{
  "hidden_size": 128,
  "num_attention_heads": 4,
  "head_dim": 32,
  "vocab_size": 622,
  "qk_norm": false,
  "init": "normal",
  "init_std_qkv": 0.0442,
  "init_std_up": 0.0442,
  "warmup_steps": 432,
  "max_seq_len": 256,
  "doc_mask": true,
  "train_tokens": 158600000
}
Each number is 128 + 24 x the weight over its row's rms, rounded and kept within 0 to 255. Layers, rows and columns count from 0. Numbers have three digits each. The size before them is the row's rms in percent of the matrix's.

# layer 7 MLP up, 384x128, rms 0.0888, rows 0-383, columns 64-95
108:106101125072113111172146109118127170144115132104131147159079123091086123140089181112141132131109
102:082141147146118095148143127152153123136126108124120168134131117127138122090149108166148150115102
096:171116122155105163138110120130154143158101157177138101185136097148119124115125124166171115182146
109:116128123133143124166208143145132114139129168151126130133094118146091110132125133141165151095126
090:114090132129115168129109108143139134102140126136129131096118121100123165115158124127105134139117
094:107163148117129138116137100136119121114126126120130077091092099132153154096105187118111117098146
101:177119153161150115149142132151147135126096109132130154173122156118124109111089123123144113118133
104:128159151146141133139142161172162103118106094115134095076152164153103139150082136147133067118126
104:121108103104150176126140121132162120141150164108121151115159126084180120083118122094128127149142
098:170107127110128134150151110106162185135133153136120121129132135149109077145100162111106074140123
094:155090146160084138115129105114129079143113144165138118173139116169205133132147139159077136093146
099:159143092149105120127168124159139124128135111111125111124143145158160127124095174092142150160080
105:100139169149091142122162124083159084182127123123127134137074140122151173101114152153145148144125
093:103133161131115116128124103146143150121133116117120175088121126152179134110110148109113135138092
093:122128091101083121168125096159142129161143123130134153122118131105162114117077142104138145113115
098:144152149085084144150112106127131134094106139109131145135123143051138132076136135112176122133127
101:160097116129128125125139151097116102122098132147146137106132161141124109111130126136151118134112
099:176062121125148164100143131151127138167138135120139119128101153118136091119081154134165127149131
087:110117063156089117122126123095139107169094174121136153101150115128107187120138161157163135143094
102:127108131162136070146203095148118163143092114087137131132143106117154117095131127150131141149101
110:114114152116160128113143098110124116089133116107126145094111111146139083133109127143142132130125
094:148133108141143119130154093120137093149119157126128155110137121091120154121124143144112081138133
102:117135103110114090164155165154160166164097156105166131125150135135126118139132128185143092137153
093:148125107137147103121136131118103108145125127097153123090133115093114115088092126142126134122119
091:085139119174091130165151129114103141146084167111132170121099093105111119079113139145087124174139
092:123128139105108168152156071154154084142134135122123100136126108158132109141109181134158141091122
093:134126152169082105121161141123151152148133118139116149158106156163126153162147107106144100104132
096:124110107151074113164130088100150153133109120086136113162123183126149132145086191163097121136123
093:099138151127141124119150121150117125150131154101126113116151161162163106140090154121193138151144
089:077140167128133151142119163108169156141108120137129130144146131128155159158121106082152139121099
094:139092095164105127130145133105151174132133100162122134150150141166171124119116146128107088098117
115:154071146127118154137121116128130099135134169126157155130130169131132129136134157097098051137132
103:096143132125097090158154103136165155135092101124129168163155134111120162115113204139147174109099
096:127121141125138087148132114105147149119117192112180147126118141139089096144121156170133138144108
103:195102096156129162146128121147140122132130147162139114122118105144105124118103120169141108128129
102:133120158108128108171142112187128131139115129127139156150089139095160124096139126117190145145134
094:118105143132108159130131123108154160125127132116110130111134102147137174134105111144177080128123
103:142121108096140152145133133157126094136134133147134129121106142111134201119144125112123076099137
108:127123090121142095171125148132134137151134153152129120122137139136143132130123147169120097122092
095:148125134156136162164146101144119129141120118181142103161152130101140138129110093151147172108095
088:102153095144080103168146138122147141153116117122174091137127129148088173136126126117111168175080
095:130121109126085129146189086150140097117134108141152116160127102085129122146121111131120099142128
120:153104129138121127134133115157132118129123117114163078095177186121145109094135164098195120128084
101:097124102164116130133153119096129104122115109112123072121107107115137146084120121100131105152134
086:125126091152107169166144102096092157172110129126159134102117143107133168122115119129131124151107
108:159109163155155121152109108117138135136090175127119170154092164080119129140085109140128130146107
092:176144102088137130140174108160148149137122111103150120095150171127105133121121098151153140087114
095:093126082149169145141129116149145124124106121180120150108137129102119112081143117163164130150099
100:123102113169112098115121147110121154126120120107104126096091150150138125127105143130169090124072
104:085112132177121139137149130114129119166104136116128161058116133107140145142112149117106137151127
095:168126163149157121102148151105132112117125139164154092132134172152195108154111172151126072110124
095:113150141126151117129191144122138119134097133143119124129097135118148110114119153106168165126072
097:155132120102139120132136121150125113148105123090175132155113128139142110111112115185147099088144
103:081123124152171148125126132161144149137124135128110107107090107119145136134128146112131117134104
091:164121147158116152139110163086118137128121130143125126149111168140151124124118118122126137157130
103:138071119134117144165153133125141173165114115122133133137136198187167111132129104113137091101123
102:127124102113135082124168108156110102139133144100142145147102128147140099144139179174116110135140
089:115081166163130117124162127155127150117092145135150140059143128134160087073153117129201115131096
095:105108145141120128131126123173133148105132099101132129148119155118116111115083128125143119084131
102:131148126144128122126112130134154175144115137094135174115154151103110142092130167149163134119133
112:115125080167106131137126116146140107132101137121144138112107132132148129135117148145131134150131
090:150113141125104132194169132163157143123112107118127169143133133154123153102131142127132108135121
099:069133169088089133125148084138139107104133114140145122147116127129174065099124156092143088119147
109:123105149143147119170149116163158110163132177133129129064106139130111141097124158116140101121101
109:115101123196128149141128151113133105136139113131104157123135139155164151121111142116129132110096
111:112112165102137129140150138124143172151103120142130128124191127119150174090102133106155133120125
101:171128135148099166153117086162167117132136121114128116118134169157136130103065110155120160150144
095:127122133160147129093130152133139144106113165144146133117096133109126090131111100111153090159126
100:077130135129118142148169129167133156112122086113131145139158123127118143097113099121139080113117
092:069139137098159125118139124120148125139111128126129117160142127130144095135133116133190100138136
096:102121097126144115130106108127132157130081133123158131105139105143119117139107208147107074152132
093:118135142133116116140128129113129107147160124122127123145092162123172162151121135115112129155141
107:137146085100133092149153124190128135119119098140130129141144167155107106101116112150114141095105
101:166076139113132122110167080177131176130144100138126117106133154120180100119107148101180117108114
101:139129133166108160121166116106116107153114180089122128101138136134153131120121180134115096088109
092:136120101129151116114123140174123121154123119130159165147103090147140160105118131159136131129126
103:122132148162143151131134155106154160171134110096129153096088105132169105132131156092111113156092
087:090157163114148116126137145085140122122127153115150160149151099123169130147119166143145124144127
098:139093111107081094118129092091139118137123136152128161136170138155182097150129141125136100095128
094:159110116128122136119129087152142154198110125145117091092123122128106105127105149172154155142098
110:163089095136146161139122146160138141120131112144142113114148136158164115127120169099145149111113
104:131105100100111143138115092147132107167128118110137113138146120136200152114097211118104131100099
090:149094120147125133094127155169114114122121109131116122126156110086123148105145130120188111143145
097:113123169170162168115153137140123140124138127127139145181134141129171169125129099120136145091092
088:166115120115122098166125156114140156167126141153116084126129105115139156140126127127123139114086
113:153086100108099154138153113115122129137106145088130144110128161178147107158131126130131135136138
106:136132095118142089106133135162140121134125091074171109109144151136175120142113122095131124121103
099:140076135146079117118156106104126150139132144117127164162108140145161136130096134128089123156127
097:187117124126124156126126107067138127150129126160180125068119136102150179066148134134099116096104
126:083128092154122122173158144138152130184128101134119167121112140130136139105104136094163114123122
104:149090122080126131185148119127125142123135126116159103151163146104149075118147129116127132149129
110:088101086108103131112129076125127164152099144087131158142140123121104117113122142118140120115144
097:192129102114128158138140146117130116158112153072145129145143150131148181117124138153102165145135
048:123123064151158135115159113143138097142091139136117113100098140149096113109111140155166141153109
093:192107083151127123120114115146142101159123097147138074137130118146170157134094146138129157089125
092:122083120108113110122132151111163148127151122145125154145117115111114142127133107108129159116099
102:123068103156108175124148109123157137175126126145106124134120166157170098067142132111130140077096
110:084137115135081119140151120121142155124130110119116127104127104121148111110113167105207126149115
079:120133173146145135167138122104163153181124111103118149139079135149095083133085161099149111162085
106:128124140136105124133141138154130094129104141117146135132145132119121120122143149160187089094115
104:151117119139104141176151150163123112160123153083158089097112122104117093087104138096146080119129
107:112108167188118127144101120101132090132116140117119136109121161111167148118096131131159121129110
101:144099124164156127122144121122159120144130134167171117104155178127153096119152138171143077125089
099:197125132156116158157109126101151093138146132127143102096155133152162098111150156153118136156137
097:119105103126082165155143082149124103119144102131125126105110152164097137107103181076131109074115
096:127072131122149109116124134146163153109111112133140146142137154110156129122114159119128087141109
089:165119125145148095119124167164162109138145097148143067116106136080131132092123117115183095127136
095:130126152120095152162148091123148117158125142110122138127071170102107124116122158128165159107125
103:142110145121123122095132127111149166147135130128129145164113171164097134124145126114194107120121
109:168117120141103126144120125123164165159124159114138168131083131143102133135108140103138148158118
092:146120179115114126142124129163122130149139101131162135124122153140156137131115133125128083107148
101:122160107120101128152102115099175140136126130119145088150161142097125122076126108155126139134106
100:121113099141104119122111132132123153146117127117126135136127188111119120134110174098133107155144
087:106084152164150119136119151137158141099120124147122148138161101140176195161121144148092125109071
100:139065115155122105116150099184142111116134143101177113134131114132160110146119101128092112149132
105:106117097155111123136105149132123111177118141110118114156141137158123118130107130139142089179147
102:121135110151081106142155158116138162173096152084142136102121135110128170107078155124107104089095
092:098104155127103124104141093138126136118145134090112127117105148131180172140130161105098079115127
100:074128156125083163132146126110151123171087129100113140097097161145197160104108142066162135132071
101:124120099105160120128128129161128142150151159173144124141150128130147131098121113109151115141049
097:169079119139163136129132119140125092118110107156135104122174112117141108183150128147117136124140
097:135131113159110131102138115088115110200138146095133193119120137134130153115130161170161149136127
092:157129115133113178136135123104134139128127115108125158139103197132143158084091184056106132116119
097:166097079164142158137124109108154107162130084120132120126137109134120114070120179110105132103105
098:095116140160133121086139120119155154176122115091147161136124144114088121105121136128180077124137
102:110106114168158133157136149100117103143121163109125150100118153110158116150131152155118137124120
097:143127090147140173141158150114156120145124133075139144103136161091132139092100113149117156113101
102:131104134109093155162158124118139069138114153112158103125111115047147107083138103129150111142091
099:137129064121098130182151102140154099167139119112127127088150140154124121131114140146122157132117
096:093129110123087122116113152086138098157146085137121164144135144134152140119125165100131123099140
094:144134102110096155171126100144149134145113135146127158125114135126127165077121153153171094113117
106:149123150159144091173133125142152142164106141134153134150118132114105159156094118161136100189105
095:113119068151169146083160121172106134143106134151150141097119099098122108108093139151161142119131
096:083115082121131160117127103095113146128117124127130136120161156159180101135112142152132111149139
111:121130132130137136147108130162136134119094090110133141111141171171099178122118156153111117091115
109:141095124154115154131152106111148104131112107081134152147098178137155116122096139135118105147133
091:100102116116100087114125136097136172105144098145140134114141128136156112146116139137109148137095
102:117119160143116111149135128145138127152161100098143151109119146098096103112112145113211063131113
109:132123131165100136130150156137146166131110126098116115111151165120171144151132121100140153108080
092:122087127132085113117133116089153136158128144123108120081125186115123157095098179103112094124105
098:101125110123169099142176139181145119170116100117142145121089123090128109149107144146118105106111
098:122104170092137183148125149105151145136131124112127146136110120136149103123142131116143108138084
098:130097151167110131157144146125155150153111119172149157149120134122133132120038131104152102115092
098:098128140156108160117128111146141082157114126129128171091131114183140133150103155122095110133096
087:142130136114105115155148147133159160178152093140138115112119109128109151156094141104137102106096
095:140092128132154125137139148189133068150117157120132145143125133100114144105136144138131077068137
107:115101106116122119187138122169131142183135160123110118108106144138127156081127160108152126144133
088:127106086127139103171138146154164137159118109130131140088167121114099116089153119162131088114130
098:151134100145154112142129138158116154097098141133146115139158110104112101117112169159102129188087
097:124142159134142131120161094138131102108133147077139180103147102136158096120122187122152112139092
093:159093125137136115093144097190127100112110134131140111123166118119190148129120147103134132150138
112:152117105177094139109134095124135104125146095100118119085140147190180090158111144136146119123142
085:097097150114116161150142167104165127156137114135145182137126135143155131141123154110155117135098
095:131114121142161098185149125152146124118129128108132106136127153098122138123088168095072122128115
104:128135130154140085145131127171147146139128120077143145082095127152126146115091155126148154140071
096:135129143116098131163141122117137155136116152169123100120142140125133099172132086127124157216127
102:149101137124142104121138149095156095148128129157127103118155156111216106151133153106142126085121
090:133092133141141136151162136148151087153096131130125106123188162074124143121134149098134161102085
091:121176119125107188120163093152163144128139139113126145125127129151122146135116137113175139135120
096:095139115109110165143140145105130097162119135076119171155154119142112152145132128119138085125109
098:134142138119156132112135116135123133131111138141155102153151125128154126138133148159109136134087
094:087105127109145094096126160123152138154141159159147102168086115134187130158131156113121112112124
102:173144105113118171165143092118142091134130118133166102106129106100150119134124119139157128120117
097:115138122112081152146109168118145160145116084140109119131098110154146122127115123145158074143130
098:128068140119096185132137122162145104133114140151143107121145149162155088096118149119110074130113
100:179079148159157135109125127153118160125150118139115131110131134123154133129097092115153151124109
099:119109110143123116135127146130150122141136101149158091103120110146156122105114119148159152115095
101:122107148184055106159188134120146121138114106138137084116138126170145141071096120174111107134127
120:137132113131139191144123125123138101153121105090127148172131178127102110113104153159125139091134
101:113138126168081099154134132158165153148121135125121169149137147137153134160116100131111089119137
095:157132147124135170132142103162149156106150118104149166099118140148119160129114145108129143136102
092:116128100139154108128117117101150193119115118136170111112168128149182110111149141144121117102131
088:163122078174138131136155134130113142139129141120118128100108127127099098139104136106109083121138
111:175122150162100114185127140120139092147114138109120146088144141123106136108097139154143117149116
092:165110151124115117154133112135120153117092119150148103160130135085172080137131112127143109098117
101:141116127121113138135140101093137127167113102120122155136106113129148104160127140124118125147120
103:156112090117106148150135123119127082162093138138139137147097087113117122145118146108120131119125
099:112079147132128092111146093108123115112157105111174126162115133116171113163118120076099135145122
116:139137129140116123149153131138112134141093142096167134070150164110100112122086154121145109132104
090:148138142106148147135147127137140122132127137100157171142068127147137152164136135131132120123105
104:108142092129136152118107113154120170124079120125130136139157172133113134113139132173161141131118
115:102106121125144148120124112145139197119132103134139089133151128149199103127140136128137129088091
111:136075117151159142125148132150147170146134117142125128114132122138157110149116132106184128160090
100:140090126151098159163170116169123065155122143116105179108150130163116099142103149163123091127127
113:080152131151076137145162113109150128176133115125152137173118116095154132128096127131111145111097
100:176114125160130090151143151145137104149134100149131123111101186119142146145086168130139120138105
125:098137137098102138134198133142131157150125095138147125110152177150097132067095168135163125132122
091:159090135132117170138130087154117154162130124104124129139103121137150107127109159115108125111107
093:147135114145155080204151098151162149123101175124143103074142146117155105126134155147188068139127
110:121135136138109120170116135138127105169049123115135129134112161198102112123138154145127107094144
106:105147094131122096160140149120136156138098109126162123139102089108152102107119124132133124091117
103:130081137209125118158163153118111138153146124144141136139134140142153173136069119111119118135109
103:157102156149110162140128080127116111110138134154139149109106140115185168097133108109123097121116
098:116120130118109094133137101138114115117092126106138154115106168146118163079131104109158138122134
110:145107141157166148147160136106135106141097139132126072147087145158119162087128151136130144150126
101:138120085123072133179125133123140110124119139091137139125138177146137171041149139165154153125146
095:162087156154116108116125115148153121113106115133135161136150117136103138117150137124130093105121
097:165074130122149079122126143136121147131138190138159113091106205126144144128109122158100073137134
102:082083121109136068134141129103104112132120138104134093137120139122157151131110165138131128138092
118:146098081141114141144131133133135086112103101138139091141136154130153115140103165157121089127130
116:135134100163143151102125113151134139118104135144157125116152117144156165141125176118111150086063
107:160109098174124135142132101158140184151145106123151131085135143130138145108100105134149092117110
096:117121107132118098161145156072139128174074145169126108152131124122083105152136171179162124109122
102:164076143125125133106157134161153107114080108132159116143116151132146124095140105142162080085110
111:145115132111128119122122113116136102107122109133122147122126137132143139145118135130184100085102
091:150127153138088103137172110139136108135139125126129131146146122132098120138120125124137112105131
086:105131135119138113166121113137111202121137098141148154177135127135152127170081125112105093081140
077:091065098127100116170166093098139138133122136117151119123147173169112133112125157116139089153122
113:107120140152120136140099083144109178144128122144125120113145177132145128070099107119165103169098
104:148138138155049115125151120125137125134131111140134110100102139133158124121071155133128122121136
097:133100178143151129110138131104126157121093092107124097140123127094128147127117130085150104096142
087:171112106096094082138137128114137125130134119155138115107114121135129141136132135134179083140139
095:089122146108059128181148116127120189150093139141123142177120141133153145135121143125108154143110
098:162110115086090106131130129156130175158126147096155121148150160083141119110098132105131121120122
109:127108137149155118128123137141131101143124152121149144137161150119155125122108146162159087103114
107:158093113076110121167140078156116142137137132147173108137110159138118132146110112155101138135106
102:148138099103080118152128123098137207154123120114132120149106130126145118157087133151117100114128
105:150133132152122111163149100127129123142107125090128098120109219165094132143100129124112130159140
100:142132112139130141157165100135130169150126115154127121095115170107125125118147116153147143147137
104:163092156170116176149148145145135117140109100194127100128150124122142143043125110143210127156133
104:128091104167169158109131141133144099135134126129131148134128106124152139157128118138171096107121
103:185124102103122129114144131105160114186099197065150149166168108093099149127132112123134117159154
082:181116067126120084108147147142160129154115121134157119115141116082150096149099114125130143140125
098:120128148166137105141115130130137122134113186125128139137108174136173197118142116076121108141088
099:157135103143135115159103117174156155207120116093149140133111143127124153107101178143118092117111
100:152086128174143129095163133119127074144127094128165154146170169111134152147142090196155064095115
095:115103116119101142128115118091104081160130153090142140127123109146153134160143136114122170118120
099:142107050139098107166131118119139135168110154155144133143105093113112124119118204140146145157147
100:086135143125141130145129107137159153138114161133151100144120144130118099149117125163129164138080
102:120123114199127128144130152089131088182119087120154109110116122147125143086119140154148112131132
104:126121144157117170148150122134133139123108143149117170125077145147108083123105172103175103142126
101:124097070153137098147127134125105087119113120139175136103130113143092114135098111136144159120134
103:120139121144155198131167145112126081148137076131118166135126124142174101101123117160176134119130
097:119127083140133122171134123168123156139140149109145154125123171120116105143118134156136151148114
101:122099104112103120160158111124137088156109099142134067051126127151133070081123125162161114122129
104:103143115128108160123150112151138181122118079153115122181113137143127138113117122129145109130118
098:131082070128095119139126114143115106121114136123155130138165146148118164087145143104119140133098
106:109118128129081106161187132104164135131122154091146143162122126134157123119129119128172130151128
103:131141066144132129140127144149144151140139124132117108110177158169191139154115141083175119112077
100:132121098142120131118151139135136089108109085134125144123113139126139149104117163096115065102140
084:125112156167146113128141116124150077107101147134152112120128152153159115138124098140140094131080
104:159085098090116122177121134111137172129127157117137130125167151129117090127135132130109084131107
097:135104121124109130116134107140128119162112155140141120136092143093121172146111092148121128092127
090:059136092193104087119122114108116109161103106122107131133114131154103129145091126141148119111140
103:170073095150158153138152105100121118157131157126138156142106166134162118157108125125133120167106
093:093125122118131169155117119096131121145118170122123143108086119090152133091106160142095140164101
102:099129069099126144140128171079117146160111129142135154123115117106126170108130148080117098121127
096:136142121136123154135158112105125103135123133087140155143127139164171133122125149139124132146122
094:108134103119117127139146139125145142175110114145151136142162136168150158155135133164117162129102
098:142123143105117107110163128140146136136115143111127140150143130114116120099122114146202144119135
101:100092142168167155115149127126149094141110112140124100114120138116180147117131140109182095116117
094:119115067127142119150132151103155112159127090086112139108137153088154138091145176172177133125122
097:108108127120112084112112133133148162139095119125151149138098125125113154095095131121123104084115
098:146100139123115141196139104161113154130112132110140116147143144142124112122103121112157138097116
091:103145131082154124128149130145126146141100126143162148135138105131149092175126123095153121182135
092:141121144141141144134131121140123100123108134096152119149112121149096120090102129115106094135134
107:105149103130125088140149151104152143169119132070128117144096186108120139143091126107123152102092
109:093133109144138139163142122155148176196124119098137106116150101122118134140132142157146116122113
107:099144063119097149165157153114133106146128102141143133103142115150124117123138117153165113162135
099:152150115098145124193113100146134098131085135129121093127152181134103161129130185142126099077125
095:106114130081099163144160107131114100111112127134106115124145110091157137119121155139120136139120
098:133128070169072110164166150130141148183105116114132106153096147151102119135115158134133123150115
122:140125131161132126160158124105138136144146137118133133092130183141125102120122162109120080125132
102:110095109117138122142180119084139094174079182115155164126132137104155177133146147140118148137123
102:092133102150105156162179112161133148128126118113167145097157147141148153175130134126170119152092
094:153124108136114141164150152114131124137112147138136083099159107126108122076133119102101141165139
097:126144090094155112096146099117119138110111112135112147108162149120150165133145163120176148125093
106:172136065114148100172135123172133133140107119083133117126152153125126154098093151103098132106106
097:104120133097111135138123150096119093135130154143145108145154139135173087086107119163189103121103
100:134094160136108144139125124176099092132149075123144129118161153134127120137123165156211144139097
099:124114090155105128132132103156142149127134094107118101124110132149190129094099171113144148112131
101:133106124141095149163135116124129088138116102110147136127173145194186143111125140164123147091084
110:159060133091112133150169088111155141180103171135177091150161141125127092125126113115111135173122
089:149103140175130098142106125157147178138112143157136116143122169094087128142107114149159079108142
089:177134126187059159162128145113154119130107113127115096066164143118100148094104158123146079106143
129:101114090145108103150173151124138106207120111111125153113091152131149155084091125109119100143129
101:099105144156117106120131148088144129098093099137153126116129155123136112139105135116089129093098
095:114124127097108167127160102122127136110103154116134082169143118163198082136111125123155129168129
097:152115115169101149108145112160112131136147168113158197111095125176126122104094156137125122132094
121:120109106136158124161163162161128117118111127139128087125123146142112120111120147116172120068103
107:135102159115105108127169140119143182111119118111149128140140132096127146149122094115148095159127
095:142128144158125111120143144104130097099129162115162153051145197122103160119123143138132143096095
092:092112151133110173123120131091135115156128091163162156136122123146130123089108103090110118149115
081:135128117138110125163164140104168142131135104145139140132151144124127125084121116123151123103124
106:153099141119113118128172074147139153138091110096142090120110164167137086132106199098133116101128
106:117100072125124149176138127113134068152106111133138135155093108146121132100127174148153156126139
103:155125134111175173159131111159145111163094091095141150141147100108167124113116116137144146115137
098:120095140156176174127146108119136148149148148119135149116095105140143086129105115105108123168122
113:095128098145112107137121149095123097166088162138135115104122127125161137123113132111125075126137
107:108115138139074087092140109139160171193110096115146126144177113165127130133109148139149088122135
103:156113115144142143144168132090140110163138096099145139141127156114161127119126116149153137137123
102:125113126150115125137163119130137137141110141122133116062114130133098123091104124071102072074134
115:090134087198097129149117124096154167136124112155158109102139155130111120093117134107125117105145
094:119086153172155152127142124112125120176120135145120112119096147117129108104118118132137093115121
100:111117094163089083131154145135123089130139109082143099079095120130145108125124122165120158147104
101:159121123102082112124124119158146170131113118099126154136121115157214121136154118156163120151118
103:184128097182136097171122148153124150192119134120144105100153107113105140139130187116113101099124
098:152153090159138182165151115123117141150096095103140120157155135127156092111114125115125138114116
089:127119124117099124149110164138150123180121137145151119113151104156124089106121125124156143118115
099:098089141092066134156176090172132126129136128123158089153150117114143163114128140146130121132139
036:140136098101131127119167083130139086122111132105156171121174139113136148134116143137159112130103
106:114138053125154112138103102145146182180116170084136151140127112114111142140104171126116078163115
092:113109092131110102128156115122105129123120137150124150146098145177102138147125139141132107149135
109:144132144127125176117110115103130133122100120121156131110129143162136090129130161130162119106106
146:103110105137099121176134135133127116188123123147121151107122154095136144121089121109107111147128
091:149099142153137124087153151144141107171149129106130115100103164099127112132103121100170125119116
092:146139149149092160151135123210136139147142101096156121106133134159134133079094180146103097134087
096:103135102142135139154120143139117138142102133121112103109142129130089107134102154110174119157125
110:116141085132128171126101114145125136155084150115133113134125137125095109125126194036156092142066
103:120090130134169147158151133132114098140100134105137100106110163150181101125104139165109092085120
102:114137076102080109147169136146142114142130126114150147188089149128158123113111127118148133102156
096:120136123145142073133150163123119108179081092145123104112109139137140127102112121131160123110119
087:110124135129104134104157126115149121125135143140125120150118134103150119095150124118181119130065
104:085121135133144134127116091163126094121114110133137133166141145129090136081150155132191111103097
101:111122117150073144119144053145125105143134140135149135133110139163084117118138166116135099140120
102:126146142091067127134162076147136094106136094101125164114163142169136132106133132146183132118096
103:091132146144134105125124100115149137114115094117141127131136141139166129135114111131128148120083
098:149078097105118138124173088183118135153146107156125102084129104106139093121140135135129134134100
105:140116079156094147130160089120144164156145103104146124091112181151115127148086156112138144116096
094:123135144176149149155150114094146139157133109157146165131123108157104096127098142097163114105139
099:119114044140110161148104103127155137153111129116144150089101109132107079115138115140116098137120
090:092111163109074071114131132089146159129124127149120123105160119162168105124109160173146149099096
089:115094126099105108120150150137130187149112154111107142135109149135111130126111167080111074141134
105:157073156150128162114163089162128068128105123088122131145167096082159129118114145110096152144102
092:103133125142099144116172148128158136132125104131142152130171104182202154165109146093118124097120
099:119137085134106115200129168128139158169103134132128119106105112159095126083110123176130130145094
098:100157114127079112130117161135114158144111135107116133073130157136164110119122168133172114132127
103:097090142100117123099180099123134105113155143128118156149078130119121123097131141138133141066124
098:107115168110089132153153135110147106140118160146160090119196155117152132081111117115138120121124
103:111099120093165138148151104131106102128148131126123143129122144107123130109138161119172123159099
102:127100112130163162158139129126156113170112151089115156119141133160168109115119163113150156118109
091:137072132081130180105143140131108126129149153128126083144111147156216138156134160140125124125139
099:155092097132146129129140093149147139140122100164129100122068115165119124146120138115102099122133
096:118124134140140115116193121133158165149134137128114116134141128157190160141131128141123156099095
102:138139122174158081106154177107126112138098153098129142102117142134084146121108142161128114115113
104:106107124171110116133144132151143147183133113115110132128143125135089083134111148112132113114115
104:094140084106118153127142097118116143142104143142111134139119147175096147110106148096157116157136
102:123144106108079081130129144183120156126121134139168092147147130132138146172112132112108121124103
102:091147117116124130151133121135149133141096129144132121089138164153117179147134134118099144119083
098:139131130134126153141135105136165078137121148108143163100158088102101133121163122144130098099135
094:107052127124118182120167088165141109150119146165124131169148117136144122089156130120183144135116
106:156111121088096110122124085100165167115128140127147112153138157123130127106128136137117094100134
106:115131163128138171146184120138120097136125131100165092126103130127163108157107111087157107097125
094:087146126141107099121121104114122170135111127095115135088136148090109138100082184134112107110143
094:105109138124150109126160110095144116137121122153152114134122105076144129121144120110149106126133
103:124139150147161137186150119108135102169092161112148145118173114067101113137150124147120142147123
097:132096153138083131164159082122138166161128113126113104148089153145122134109108178103147108091120
093:106117133126161136149156123143131079118133151112119154118136122129105113149124121129130106139131
086:122112151128097149154142095147139141181131141102137160134130096108098118122093142108182097174103
102:124088091137126135135149125120147137119138127122099121142132123129186098079152147115108130114156
104:127133101138084142152157092142138154167111124125144124131156133157137132115110158171120134167114
102:132130120136119128112133117153110136143125149084126122096145152156110114080134159120183096129094
103:105145145121083126139137131100158151170131113096139094112167167135131128163115141126147111192110
092:134119125131113116168163091151123147151098151129157140148111135141121126140107167140066110140136
104:118149121138101160120174124155125114141120102120136109112135194133135110100111155067162134150105
104:155145124117144133140133113122141139164117097110117155127143159122123177080118181082159121101148
103:127124071165109144126106158102133154141109154143140106085115162179126153122143141107120109144137
129:140140139127120100157139148147145144141101108115142117160155200103128124149123135133107086087132
105:131135116127087126140115132077151151177111128158150103162123132144130098158121119182168119153131
097:113150102154103167156141130156127131184120168083140130121134166143145148116099156143136157151114
100:113075145132088167132130155079123170115138105126119120108106119126176095116098142146159092160104
099:107148099144120151167143169145140095097127135097137116132128125094101111107129139125139149141131
097:125129159118132069147153133140147115135114113146141131114121112138148174132133117082133109105069
105:141127149108100106121140120140113120107138102105161190113122134112086179060121102121113116110123
105:157116151121094145115140143092148114187122116132150102078172137128151129123133143171121142097113
094:085110102175110134179155106109105092157112121110129161121136180121123152097119145146130133149130
113:079141122162136107136143115137142105153100171134124152151125130130177148159120160155086142138109
094:128129157179148138103137145102141112158128123134114107103107115117130134123144138163129094094112
120:147118125102105158175134103151140152106094123147175104128138156118096142111116137105096118158098
108:134129134146147148140164138111142165151117124126130098136121112142098106144148118086170107139119
093:131160131150103175200142104124122117132138119164128140140174148139163172139120118103125137177122
097:188107128159129112158133160109140069149153149117133158086111157141089140095115137143168129156124
103:092127131133126137154145136138118082154106105093131149145121105100109122101094097144198047126083
087:165070142153158149111143144122141149114119122173139176110130170085149106124118121104159112151091
105:170110144139066095147125105138143162168131127116139121166123152155131129136081147171113071124106
096:117111133118114125149155144099144138155145094139132104124090146084154142160136112183094126144105
114:127117155119098175128134149103125103188120130111139196132148156153126141122081149114122122122078
091:141129108150118171118153109122099117154123117133144087097139116163150095158112164104134113127125
102:118114095116048156146176079190104125150141130073132129137105144147141081083108188151141123152145
102:104144097155115120129107155137123139172123105085128129079114132078165126097115136151172096147124
105:168125106172119084153150134132129090132099146098133115127138175141182132172127138110114125121123
094:112143108174166096172184147104137170131093109118164114098134127092079077128125193118146126128076
102:110137121177102111142117113126121132126122136142146156153110124168132081122079126115138126159113
090:155140147132108180113118078125132110121100159156125107138151131174153137135115122112174127107124